Each number is 128 + 32 x the weight over the matrix's rms, rounded and kept within 0 to 255. Layers, rows and columns count from 0. Numbers have three digits each.

# layer 5 MLP up, 1536x512, rms 0.07, rows 740-790, columns 128-255
130108217163150173127138135098108141177108116141131091123096107140116140168123074076175171120177098078105114131080123165096105136151117107107124099125117124167116096175190123138097122102129127094065120152117170061120117218078140114159186109088163090105095122106122106132099157122089139149156114175168155170109165106148080123123100102125155082120080125153123107142082134128102139213166
158131102099128139079021184000126119130114167153140117118153121151094144088137141124130122107094128138183095102092148095107140113131116125130148108129146115128136126174138126137105094154117163112126139132108108164116149099132125126086144139148136111104122101072090112099137159077127186156172117138121105092118172062091187116139166159109141138135111174140138140112114159102194158145185
143127121118109100139003143096144126136142094160122101179091057155123121132134139064216109129110166157137106098076086208140065094086147079109119136176100116117158129142182080160102128110151132124168159148176114098060146080147093169120109095134130147169086141136069176133064120127126106166183190143148096150175092148174135140074145133146137104128177118087149126126165157100166126084066
099052116125186118141133083057166126170162112144110105067125163086113198104137112143078109126107122118118157123128054143171175169145113144095112091085122142156134135134168179113174177166037103127143154126106151129103142033168117116063129152076064127096109106164072123161129139135181092115110148156101101164145139097108147147138143192116192161122075140095134152156134136132149122160115
037157092133122166195110157126144150098152102146131097135116099103153125123124181109153113122146198082108163133145134152165111110130184110143160131084090147130145091185138163084127096098145153113141100130092136138063110163095103140153149146122114109101101105144162092136071117103080092126190148143157102096166174143157152147127152128130172118085133116111161118110147123130128123144175
149140090096103085079079125120145157182158156167191117133080059141179163079053112161127077136120129149045151134142166188081103107081101113118114092139133109108216099115158086134142100079144179157155178145179084109117174148133105090180156091127120189048162124063136120101133090157119189107080136109209138110131194115135133093051198138138120158115106056149163096110130151168142115189121
140152159099152135110120109126118120159162100120120153077119074188107114103135120155130143161136144120109049168176074141081118104104126128081164124137207101099126129172129139157169140111113144172162142083145132112142135113134146132133123122095173119140151132155126124092142082138111158136079135088104130150137119167183171114146166132151135091161133112138126146096162081144086147095105
156093099120107134165116118111153066125167189102087149125110085125124135127122112100131078118112097112110102200180128109052085133098102111144105111094088097133157120130110124108163129129146178171061124113179108179136142105161094157141133102147154153138107110139132198175212061082159123139137067079125121147094149180115170188131100181125099123182161082096144119152082097113156146224121
129150121113148080105161049041118124111096122129155135138195093163138167148161121170128061169113152101092147134125099124155109071111122112147118182154143129139131140172117065101120121082146153128140153118143118177114084158143177117162137088169144168135115123089140166196147092104126153116138124089154182126106138098158121151146067108169148075157156119081142100145146124107104122181160
172184106109135124095169104147101151166120112114109133116075113168138151111115066107175122131172178154129152137132116115140155112145146173148158107156121069169147097094128121119134132182069141158108162079145132104133093124106162141075099137170143075043144093161161098155113127086161089160147173143086109125077157097108128142085153135133072142149080129136072152137124123107105130142152
140121170062151180084114110180123123178105147169114155122197110187142137140119144000133049062040075098186165107170179116191115116167122165204108152141116117094141102108233132093158060087166134081185103094083155127183204157135102133205082102074119122130090120085112124097108108123103166174170114099149116062098086071162131121089129097165149123136198109008138155091084064109113113145159
155084137126133123119086158012131104164158128133100099081146102125123106089087135125142124132171184142110169135146047134126127137145131126177131154140147100106129104114086112104141120147131164138114121113157106138112103152135113132151094178144111172115112148163131096094113159172163124139060142093178122085118125122103137168136098094125150180157139116118089141094088107127148095115082
169171046120122088103136183123112101113151083090084175110151172157135126168111138076189097132114136088136146130174145101106093076119132106112097066167116118135134107107186159163152098107152130076134178088132121102131124110162177104153112097135118173134158110121117105138159096137193108075146154144146132115073129126119102164196133122134147122131140155125139141129080151151094140104118
157115147113083024153117135095151098073145143148108158151130074136164092139165085139124117067191140121133106077152110106092122162145151129150132113143140138151137117091140175117064128112148146214107083134099123085134137098095065123143054154128129139125151125131161126124130139110162143138111182200124147155141147100082132085109158121138163161140090116055136090127140140150090102142071
106137123143146107143134071058184132117100149085149088138138149082146080038119171092123093120156117129143142133179130095102138136092131147203087172108134093123097133152148164133115131102151107064123106107145075157123174111177089079126085094063103035128179088130091094156084104135163160150118132100114151168129112126082119174186147134104155192078129158104113094104137158099176088165119
152138103163095130125091135136109138128144097082154194117178082124119108103150121190148097092135105084131143145179062166160150132123128178081143126171127107148126117091148131147097142130078121170134138111157135147083151121106178130111131103106140114099121149126105119106105136104073142131136095150117163148132130116158112110128158133123160104086117109089093095101142138122107111138127
111178143131124161119122089104174135103105146108103125110146090154149095156168106100117156133099144113147128123169162093151130139113125164117089202094119157132143131158159104139127111108129087076107169142157136147172129101084131157070135137112123184128110103140154098023112066132160167080126190171105138105090125087156137155140087172138195114107153153143061163139136093111159140150122
098102182212124121063090143087075057116152099143124152119137089089064139142128151169096043145152107158082024034073117193206104159120163116139123140112178164139098085114103120118146106119182179163175162149140092119149167099070159129141140102071186083108128201095120190142128098082172127181097149184127048206154214095181104110134099160143165114135161167122110107122082134091129130121150
074141105149134107075086127073127129136145229150157104190139159177137176156136150140089142080089154128151128105126110111118120164087120132140150113100152147150164153235216117142064131178180111157137123122107110098156162147114139150170100096113112097165150168088120119138082062139143111153144150108107088167155140157126148069165149135119123137177126135106110141107161085100134102080128
138171130097063073085119132167104134085080050091133130158134152123131136143132158119115165065123147146097144166143122167142104156106170141138071133113174115140148107033107132109103190078164094075126093139135161138164141134053146129109152087053163140151127082117102163128159189158097150076087175142109100119155102131124111155136183146115094153108118044185170090113061095130143119085185
077097155148126167216193099143137143128156112131123151149131138125095117114091160149129092177104167127160129065056071135156119143104163091180074148134118076126165112107154139124086133143156110125090145146120111146069178152098114058124137136125111120104091122111118185098115172163193147164136141204151145137182148082121128156148148103179109171091108148094118128156123079113121112109145
143151137077109160134123135075116116093123085084129108112121141082086066148142146105131130102117116107093088110116124139063105126129146141144084160149130159180100124111115090123136094166176124162092135131088150128125125142107132107179107101108165131180151178115137129132138097143164140146090162179149146151120146096000147130162176150131116142100124174100144131130123056064112104145107
169123108102147116160183156165148119145149142116144146150113157116121106122103162091126151090147065157153143141054126109117121128124143107122104151144114113125170155095139126124149151131144064083152120083112095196139125181088150129131153121144099130108144145126127178090089088128084093144131123191209079171118132132049168109123111128056111153095128120140138134121123142110125104117143
140096131107071073134149118118090152132140162094133120121131174103057123106110143147138073152108214183115126031173125106103152126165109133059185096160108125120137053078105184145134096124125130073137143143169081095176130078103143148136170105050094126184119125143120197129096174095127118134162131136042104201051104127150131106159086145104140129115116110123104087114088100088148133114107
155138120173094084144094115126146143120064101135109109159128148159164115102065118096103137134145133141162111191108092106162126168129149109061158167111124155105151121189107134148134166105167128112131136104130109116067088147122123183185104149129109123142105147111058149113138211093137110117158136177129140067158114104082130112119140108130156097133135124106158122161113108155141123078125
099131089133155200097174116154162105150150151161160079129072142198119107161121153159117150131141146113137127153114163118098123098140095157051146102160137148148123183147153212103139143097156154142128111102133166132143126103094162170142178119133162151126087171172180128132083120114106159148147082152127103145133122136149092147159141101116152108109134169178159128137097136112136129089146
081130176136126140133144114068134099152120141074150140105171086103111070158074101122110092131132120164148134095111126103072124165141105169122140086127178147143086119106134105089148099146177081172149139155147052131159140069132131109130155125116105128173079142146148110193149051111122182163122118102133155106125139089092134130134121114144175092119147160152106154127157142134162112123174
128071109078112091107161077089137081071088118161112105110134154153062161186052146147140107081191174107153157177119196088067129147137156149138130094105126115140135079133087108166140154125154112139184146124120141175131203170188168145138139205133119089160095162143133091061090112136141089130119161152177113103103150100108141163132131135106135153099110118171113124169122086114155160064124
075140139090135154098139131086176169109155099103127084129188159120125103122102116136141156095058135148110124098122089123170072149176067122163096141171110117080165183061137108163110149166111149107071112152099064147130099150075086131126130145101102167151130137106068142158116148134101095154134155085192169145055131128141166141109105092119108124138075039165185142164129056100073095089127
094082135153159140143162127137117105118123122170222127126155152174144163115140180116133073071130129115119112111125127094130140126093141103180177156127106130140102073139118118136085146086099157126165089096162139121151143150117077116122112168131175138113085114108144126071167144042201177088161124134117145131147128126108138144105117063127133135134094139111129082141161091105125160132149
104103137151139101136115103152170142050103119151169090164134148168110118117159133131124157141174151146149114153120181127187125107131134173144153097136159150125101118126139169111136147108139145114138156134101147160181153122151127133113142130137116135063080158197128086109143068121146166094125141181127102131147067137185105135103135141101146131058103102111099095108079062171071170101126
156121087159154181151072042119154130175119075138067100105160067127136167118120110174102137060093094173115065087116171118140206031099057114145150124115187168130149086142162150125136100135075128129141219090161062188122059157166111138114116068130180118000073152132079107116109145106144075091143132130122133102144117095098092096088147150132109119147159135063090079109087090099142079154105
123157133082136091172080140097131085118118118114116129158105101104108146148121137149119088154124132117087150208118061146144137090105156181156130166108088076175130116130059138183135111132131121193112088124069158155064117107150153150141082122147137110130106130166090115115132183103172125021108167135152175115126150096116156137123104153078100136072132170134117118102112127087173145110114
114126193180124187137084168065118062145091218169094123124100133147164128118108112172111149131122140124093109157164135146150205159096097145147152114120132158126168125135130117179118119152133098116164151100183175109084126131137068123076178074105186193127127143123077167116129084093139136110119166183084091134163156129062161161132137112074110152150154182072075115147112110126141084172107
131117116104149089150121087113131132160148148141104149130136136128130107132103120131141121125147112112123116255139152160107154130147192138114103121141098140136119165096135121121143150099125114133143125125143144150127126118135132114129136145140126152125129138191175146120125130128117099161140081152167161142158121074134098127106137161093167101135132106110151128128130107121141103153114
083062149124148127172131197136121126194094112104129099116164135130106175168168123103161147099210191070064128133162152124159149136187133151164122125142130107112150069183201115096034105118168131138097063130180135097144130109109148114126111173091077090143180097094120160095124135092127174067117107155140161166107157125107114119143113157129103133085112109132131109130091150129109049124113
145127141113051150157138110059082086128078132110164120092195103078121120106196114126036134117116115137124106148120122179120145142111188139122126132128102065148117117126111079144093102149098163125102150128150160170114121152104065110182139134074113058093125106135162102208139095141127103088129145084110149174110110111149111138149069085194149146118151089112137116134154170117142113137120
140112161160172077132047156158149110155112120115145140115176135097179119128074168083160130158151169101146067100157145150101118119105121129150128165114132128120072158144096156146116125152162128136152186112143097138121129110170107124082099127114116136150131137128108108111125123123206112143089115114247135103177115154155133055109110120149190080086133117097104149057103118163067130097171
190141148146134144093156112138086112103101207076147122087139146104092099082161133054100137136133177079125085169170147074114095155114129127142140126164160104104159146133053123091115184135112071132119172120112126134136148123054134193120148139193152142027163137149120113090153108124090127114120148131173090119158167142121112123140038088174092236114096154145142083093117137077140103082199
150129113179115167193142099155180114126153090104162136173049151110102141089139113119108079173103125137114134113100139121165142130109142115149165117132087127169136141144122143108112158109085112126139059141136097150113104094106135122091115156073149078083153132142133126181125120159109153146159155129112121141147137147116117113129149088117147152128091124134135123152175092140099213111140
103131147191113154117121161155096127158194151131084144220139142123156123151139113179106077132094138135042141162204142106150124178129097070091160119150082120146141096082125112118180117134103198139108087107071148122141114156127120132099101168078113094153139173114114112158168091130143119188135091144126146151082149132146169145110137145182128138120130116143126152209098126165113139103119
106133116114131098090119170116056087079144058150122094101186146157070173122132082126076095166081132127071111107078122108203156134178101113138136155152148182100136166096175073200159157125128142074145145159134141117052111089119166107125093111116119113161131102178100108166175163116117105117067137186135138132126092153030199131127078116109123106144064097137132128137134153132067162167168
124133109118117162098047133067139151092152151126110149194127160099158121071128124150098132104180130139161159120109115150153162067124130063154148096133068142130134170140179148140113099108098189141113112120136130093152146140199138147112094188132105125122111085168181066078144123082152141103170090132123030112107118079098120122191125094120200174153102113104157162100179109131112140122138
170181150119184136152125154129150158113129143165159104169117099085130157140145136127135126159128142130189103144144091151136106124152136064157105132153122111115099118128070142164165116067125116158197128118119123124082125088114045086134093117118142056140157137056123106139152129056147075141165151089228116074129179119122131140130114099194172140175138052118098147146095044137077146151181
128152098129156115104074117157108130125093081132199105103100160181137148157089066107112149125102115134142142126183238182140126148066141138137173132151092154136170115141083093124092159077093120147126134133052129082101094136095121143137157157071125111031123166177099146119154106098097093156155156120132120091195124159171137083138143166153102239089111123104130090213121132122102078137129
168122067078039121153131142138043157067082185117220121097128130154053122111157087143169134144170051192115084242097161146177178229153101180158109082092158115130151116210123148135134206074098119111079107226184062130065151160105074127109158204048132157088086110101088148083164087207051090090149136154238112150159119143106039171169078105121108134113109088130159126201171162094112175150089
114184123147169105150200072162107129100141121121155132126125107100103136104092107119118116084121125116124116089069160141134149123147100094094109155107119168124079097084100086105173171125010178145115175154147164077135149130091136138099131088130097173144070067140129179095135151141173122060170131123141111099155116146137158141152090133159112125184107079181032146142132098073193093133120
122146180094123165154210178076176146099169122160091113122182171153144125102113167146174114165094217081162120127158126087150151120158147143135091150132116150106132080119179153092174139122123165142144114158119139098082188117149082135124100128116145125132158108123156152219177076146121096161106215090203128169151161162130157119075081112175105125128132123164097152201156098174199123094116
099141107103195160146151103130185130144178187096103106175117120140086106144141122129137105133140115096152082126136094150135098095128158134178161143151104115063112153092151206098137127145124095127155113153133169088077098112114082112154156149125089146103157082097128109132100136144100079088095153091118152188038142133140126143131134129092111144104076133141158152210160166118116129116098
109159115093122165099165097126123133102082132144157156143158129128161156141063121187094142111119094176120080117108130118078137077158104154117134159137115097130166123109113122147147123131164106177176151128126124110127163125092172136097132118106147157156119170123124156167181145104191114110072093129162103123065103143124137142187149094071069102079129029126182102111090103142114158118086
084131098127142084102156158132136088136118098087151178105076194161189138123184075106129085169126132168103153193130105139114095111071117148126117123073044143142070134097143148124105147115155153141124144148119088099121132151150119147115137090107099189174165014071121160123126104136130115135116151166092084123079112115121169132146178133076154095148159179094129133141078061144075130108142